config = dict(
    tie_embeddings=False,
    lr_mult_qkv=0.7,
    steps=10608,
)
Each number is 128 + 24 x the weight over its row's rms, rounded and kept within 0 to 255. Layers, rows and columns count from 0. The size above them is the row's rms in percent of the matrix's.

# layer 2 MLP up, 4096x1024, rms 0.0732, rows 67-79, columns 640-767
size [ 99  99 107  96  94  99 111 100 104  97 102 102 104]
[[127  99 104 157  95 147 129 161 131 103 130 127 126 113 127 100 132 100 119 110 143 147 123 155 138  79 154 120 177 136 127 128  93 115 130 158 122 171 149 114  79 155 126 147 119 120 154 110 102 105 158 153 130 118 137  94 147 117 138 143 150  99  93 108 137 113 126 120 144 140 129 154 127 105 115 142 166 141 149 149 131 154 127 137 106 142  92 138  77 143 110 101 123 162 156 166 150 130 110 146 118  88 127 125 136 127 116  83 126 150 119  85 164 119 174 134  87  92 156 133 116 106 125 127 180 124 149 110]
 [108 145 120 137 130 128  59  86 119 153 135 144 118 135 167 120 116 147 112 172 156 125 134 143 112 154 138 153 172 126 149 127 140 148 123 115 161 149 107 141 101  88 124 135 167 127 117 128 105 110 126 110 131 140 160 172 122 132 108 141 120 150 134  95 114 149 127 132 141 130 117 129 135 127 105  97 132 159  86 165 167 133  76 162 117 125 133 120 130 113 125 110 143 163 148 160 124 152 143 101 113 144 141 124 187 117 195 117 105  85 144 142 128 145 152  80 121 105 127 134 155 110 122 146 116 125  84  91]
 [139 136 128 134 122  95  98 182 157 127 123 144 124 143 172 143 107  73  88 146 106 166 118 132 109 137 134 112 108  90 109 122 159  98  86 104 151 118 100 158  92 130  98  91 124 150 137 139  83 129 155  96 128 138 150 147 121  83 152 129 146 122 123 142 142 164 127 120 114 106 146 119 170 135  66 166 145 135 141 113 145 135  81 121 145 141 172  97 143 148 124 107 131 149 151 164 134 147  91 131 140 132 175 144 146  97 121 130 119 100 145  89 114 158 133 154 138 144 173 115 154 122 121 159 107 129 140 126]
 [114 149 142 109 105 149 132 132 157 138 143  94 192 133 110 148 126 130 100 107 151 161 121 129  91 120 139 179 170 116 142 167 108 139 101 160 100 151 149 123 143  97 127 145 138 137 122  96 123 117 120 121 130 131 108 177 103 181 130 167  98 107 165 123 165 128 195 155 135 125 118  90 156 165 125 143 181 109  95 127 160 109 121 116 109 118 141 136 107 131  86 154 139 180 124 125  95 146 148  81 150 138 134 169 133  90 173 174 115 105 131 124 120 126 142 121 181  96 127 143 127 117  98 141 175 157 135 124]
 [169 151 149 150 128 134 107 133 132 135 133 152 157 100  95 114 146 124 144 120 164 127 170 108 142 117  74 151 118  97 142 120 130 131 106 114 167 137 166 108  81 120 153 143 170 164 165 117  98  95  66  91 178 164 179 138 127 141 156 146 137 116 143 162  99 105 136 129 139 101 156  99 125  85 110 116 134  91 147 131 151 135 156 148 128 137 147  93 140 127  99 153 126 105 117 137  99 177 135 150 118 167 162 190 126 137 111 110  95 135 112 131 118 123 117 123 132 103  98 115 114 151 116 157 150 142 164 134]
 [132 141 131  94 146 108 158 139  99 147 121 105 117 174 146 110 130 124 148 125 137 112 126  97  75  63 132 128 125 129 122 208  98 103 139 123 142 114 145 101 148 126  94 167 170 123  90 116 133 123 121 114 117 102 108 159 111 125 109 123 117 103 111 118 113 121  95 127 160 148 110 158 119 133 182 135 123 140  75 139 130 143 156 123 142 139 113 140 135 143 112 141 137 109 146 103 148 193  74 119 111 120 139 163  80 120 131 127 108 118 158 107 111 130  96  89 129 139 151 122  97  91 134  82 127 141  96 132]
 [143 131 167 132 103  85 141 175 154 167 132  99 142 101 142 124 112 126 118 159 114 102 159 129 164 110  81 147 126  96  86 131 152 154 135 117 165 141 147 159 167 109  91 120 184 125 148 136 170 108 120  97 103 139 149 105  94 145 165 126 135 121 110 169 139 143 154 161 145 150 165 109 114 125 104 105 130  70 122 131 165 129 127 121 144 104 129 148 118 134 125 104 120 159 114 166 159 154 186 168 143 116 106 158 119  83 117 150 145  99  67 152 157 127 143 120 138 106 178  97  97 120 124 114 115 123 129 125]
 [104 174 147 118 140 112 129 131 136 113 103  83 109 128 102 140 125 149 111 118 125  90 109 116 143 141 118  82 113 113 140 176 160 112 132  80 110 128 125 119  97 128 112 168 101 151  95  88  83 137 108 164 131 144 112 141 131 114 124 101 133 143 109 176 155 149 127 107  77 175  83  90 152 142 131 132 124 151 123 105 107 128 127  95  88 153  99 133  88 142 121 117 111 147 114 169 173  83 114 138 154 125 141 108 126 116 110 186  96 117 117 141 130 100 158 100 103 103 140 152 119 137 137 135 156 151 125 124]
 [173 104 123  97 127 155 116 116 185 138 122 109 149 101 100 133 112  88 131 130 119 120 128 187 109 131 113 111 167 113 116 118 107 142 121 138 115 134 148 123 147 128 121 161 135 124  86 126  97 125 165 132 115 135 137 126 158 104 130  96  84 123 151 154 124 140 118 104 120 151  81 113 161 127 148 116  95 126 138 140 125  87 129 161 155 116 130 122 108 153 105 113 120 119 153 104 118 131 114 140 113  91 168 147 122 118  93  96 126 114  95  63 134 109 159 171 129 138 123 131 102 107 135 152 104 121 119 112]
 [148 100 131 136 117 168 132  99  94 132 134 149 111 139 133 163 110 155 149 156 124 139 102 135 161 146 118 144 122 102 169 129 165 129  80 144 147 175 135 119 115 135 107 157 105 124 128 168 126  85 116 133 111 130 112 124 123 121 145 197 150 152  90 103 135  90 105 147 161 120 144 161 141 109 192 102 132 205 124 167 122 108  69 119 123 106 135 126 106 111 132  87 170 130 145 117  89  93 112 143 119 134 139 160 161  78 147  80 147 156 119 125 125 129 144  94  82 154  94 108 163 122 115 126 112 122 159 119]
 [153 165 143 131 137 166 118 127 153 133 151 123 156 147 164 112  96 180 101 132 130 109 137 137 131 128 130 107 143  91 102  96  74 142 138 113  97 150 124 161 127 114 131 133 181 149 127 129 138 176 116  94 128 126 130 125 120 128 112 129 127 166  94 101 132 127 108 119 120 109 140  74 141 120  92 110 127 166 134 138 167 174 143 122 134 158 114 127 104 147 169 136 119 168 115 110 140 120 107 127 142 155 127 140 106 100 153 143  87 147 150 116 178 157 173 146 161 106  98 119 118  88  63  77 136 105  65 140]
 [ 84 140 136 141  91 122 112  75  93 117 147  76 106 110 140 128  96  78 152 169 138 136 140 119 134 114 100 143 107 115 148 118  98 103  92 124 109 135 112 167 148 147 135 107 101 115  68 114 164  71  83 129 119 153 121 131 123  90 104 150 162 131 131 169 117  84 130 166 106 151 133  98 130 111  77 182 135 148 115 109 149 110 132  97 155  93 137 151 112 138 120 141 151  94 107 148 131 154 151 124 144 102 113 114 114 145 138 108 156 190 142 115 140 173 107 155 131 146  81 131 188 164 136  85 146 140 163 144]
 [138 108 145  93 136  94 130 129 161 100 153 167 129 184 134 127 138 149 141 160 134 175 117 127  95 142 117 102 134 140 148 137 139 132 129 139 160 160 117 108 117 121 108 192 129 109 108 141 118 145 128 123 118 121 121  94 142 135  75 138 153 155 139 170 104 131 116 166 111 138 122 106 149 167 121  93 164 143  87 120 138 161 144 145 101 112 123 105 124 153 129 117  84 139 130 123  98  77 142 146 125 128 131 118 159 128  94 129 125 124 134 113 129 135 175 105 129 146 138 101 146 110 115 140 161 126 150 132]]
# layer 2 MLP down (transposed), 4096x1024, rms 0.0545, rows 67-78, columns 640-767
size [101  95 108  91  93  99 107  99  99  98 101  98]
[[ 87  83 125 124 107 152 155 145 136 131 103 128 142 117 121 126 129 112 109 119 146 123  67  93 131 146 126  95 146  79 135 128  84 123 118 125 132 117 105 111 104 134 142 112 139  88 133 128 127  97 149 143 117 140  93 131 156 130  79 101 120  89 112 135 158 121 152 138 191 127 123 130 128  94 147 118 134  82 101 147  94 159 105 121  98 134 107 114 122 116 122 154 108 140 127 124 109 108  89 136 148  88 113 120 112 166 104 134 149 151 124 113 114 101 118 154 141  80 167 119 120 123 117 130 106 109 123  78]
 [123 156 107 141 114  87  89 137 153 139 131 100  91 116 133 130 150 122 116  97 156 131 131 133 119 148 130 136 119 125 113 181 162 149 137 165 118 121 183 134  95 123 160 162 107  96 165 152 125 154 138 143 109  93 104 119 135 161 120 137 114 113 149 116 107 102 168  91 140 115 144 127 133 150 141 159  98 163 141 155 134 111 151 106 129 129  99 177 131 111  96  94  77 126 136  97 164  83 130 141  90 138  95 134 103 150 124 141  83 127  89 133 122 100 129 106 128 131  94 140  91 138 100 109 136 131 143 109]
 [147 124 145 134 147 113 123 128 130 186 101 128 115 135 155 166  95  88 132 103 139 138 163  93 146 149 103  98 116  82 124 104  93 112 110 166  86 161  79  93  88 141 129 101  86 148 131 121 131 129 117 130 175 149 132 133 104  78 128 136 124 133 148  90 125 153 151 112 121 145 154 140 196 111 128 158 110 119 138 119 134 104 143 125 122 136 196 122 154 114 136 135 128 104 155 131 137 133 107 132 156  98 180 144 140  97 142 136 162 114 167  80 167 113 119 127 161 133 184 126 140 120 112 177 104 146 102 135]
 [113  98  99 166 117 138 105 162 135 132 109 143 110 174 128 124 135 153 113 133 157 120 103 106 118 149  84 144 151  95 153 155 117  97 102 121 126 132 134 155 165 142 124 137 145 128 129 167 133 154 158 152  82 134 107 120 143 126 126 134 121 148 159 120 118 119 202 142 169 151 150  84 134 163 193 178 112 100 112 129 114 135 118 139 144 127 111  97 137 126  98 135  77 123 150  97  88 149 114 123 112 154 153  88 114 164 116 136 117 157 121 136 112 125  94  87 116 129 210 109 121 151 165  99 122 109 160 168]
 [171 152  98 102 101 144 116 130 144 137 116 139 117 105 133 146 130  98 138 124 189 109 151 176 150 126 154 157 126 136 133  94 131 146  95 135 123 139 108 119  94 144 144 148 140 127  95 110  97 111 106 104 134 159 140 105 122 125 177 108 105 131 133 107 100 171 126 159 122 112 119 145 134 117 141 114 158 109 156 113 152 127 141 130  94  83  97 163 169 138 139 152 135 143 115 120 133 178 149 159 162 121 126 128 101 138 141 129 170 128 123 121 140 107 136 101 141 128 119 137  99 128 124  94 137 120 120 137]
 [123 168 127 105  83  94 104 139 135 158 148 134 123 104 111 124 127 118 147 105 129 167 157 110 133 124 123 133 125 131 117 177 128 111 134 186 168 165 135 132 118 145 137 123 160 121 159 115  75 142 107 150 154 113 159 104 109 166 105 142 130  95 132 127 128 115 133 124 166 137 176 127 141 102 146 113 135 159  87 160 126 103 110  83 116 128  94 127 139 151 126 139 108 100 103 160 133 135 137 150  89 113 104 129 166  93 133 153  83 132 129 137 128 119 139 163 133 146 163 107  95 146 107 161 152 105 101  99]
 [ 96 155 205 102 131 117 129 160 138 179 145  97 157 129 141 129 101 132 141 128 120 121 122 114 115 110  67  92 137  96  92 148 115 155 120 108 139 200 100 154 169 130 121  90 153 125 122 114 179 101 119 137 114 133 135 112 148 152 140 138 123 165 101 135 125 131 147 119 134 152 134 125 109 120 102  64 126 112 160 138 126 120 111 126  80 121 125 121 139  98 115 119 116 136 136 142 112 139 138 139 134  97 108 133  99  92 101 120 160 147  90 122 184  85  88 113 135 110 147 105  99 105 135 146 124 102 156 128]
 [101 134 125 143 111 126 133  75 108 123 131 132  89 146 109 197  83 135 123  86 143  84 120 104 147 124 150  83 123  91 151 142 127  95 110  86 103 137 106 153 133  99  86 158  95 120  83 107  70 141 104 156 173 167 132 133 147  76 151 104 139 110 189 153  93 149 131 123 101 147  94 131  99 129 138 153 131 165 121 136  77 123 143  98 131 138 109 149 109 140 124  98 120 145 130 134 132 105 107 113 121 120 122 120 139 141  64 158 109 123  95 116 123 109 108  69 121 107 137 133  91 118 150 132 112 140 126 125]
 [152 161 128 121 108 107 123 123 145  94 135 124 164 139 121 107 118  82 146 151  76 170 140 127  95 145 159 151 166 121 131 121 123 100 158 121  81  70 119  78 169 133 102 110 132 101  86 115 109 140 109 151 143 133  98 122 137 124 153 113 120 159 114 108 100 122  88 128 119 180 145 107 127 117 149 137  95 112 150 115 158 156 104 135 142 131 157 143 122 126 116 125 137 158 106 109 145  99 108 132 117 106 131 119  90 123  91  74 122 134 141 128 147 160 162 176 135 101 126 121  99 107 112 128 129 109 126 137]
 [149 108 100 143 125 107 142 138  87  98 130 159 100  66 133 177 115 160 151 147 170 120  68  40 131 135 170 142 114  98 151 132 124 116  92 141 129 168  99 106 112 130  92 101 117 181 131 154 133  80 117 106 171 114 131 103 132 145 117 140 148 157 113 112 143  77 132 172 164 148 119 168 134 116 188 107 122 143  99 139 141  91  82 119 123 111 131  96 159 128 116 111 173 137 117 111 140 126 107 130 129  97  95 147 119 134 145  91 103 134  98 134 110 146 138  79 131 155  88 135 119 146 128 109 127 113 132 122]
 [157 151 110 105 126 143  96 137 157 155 123 112 105 134 104 142 152 154 150 121 148 137 135 119 153 129 114 160 155 143 114 112 102 110 109  92  82 147 102 111  78 142  82 119 120 100 104 126  88 139 128  58 135 144  96 132 117 128 137 103 138 154 117 124 126 115  99 106 107 145 101  69 120 100 106 161  72 111 118 113 125 138 104  92 119 115 141 125 135 124 162 162 124 149 153 129 115 103 115 115 110 145 151 154 146 164 140 141  58 145 135 152 134 151 112 136  96 102 109  95 137 138 123 172 149 144 105 128]
 [133 133 130 106 161  82 134  74  97 123 130  94 164 130 142 124 106 154 170 168 116 136 104 106 153 125  53  97 146 139 143 131 137 145 102 114 136 158 145 108 129 142 141 112 129 149 115  90 152 129 126 130 138 162 187 172 115 138 136 101  99 145 125 137 100 122 165 120 106  95 118 115 113 130 114 156 155 141 133 125 166 122 170 148 167 111 142  79 142 131  95  97 147 127 104 132 123 117 112 135 139  92  83 160 157 115 167 116 130 143 166 103 136  86 136 153 142 117 108 119 138 113 171 142  96 139 124 122]]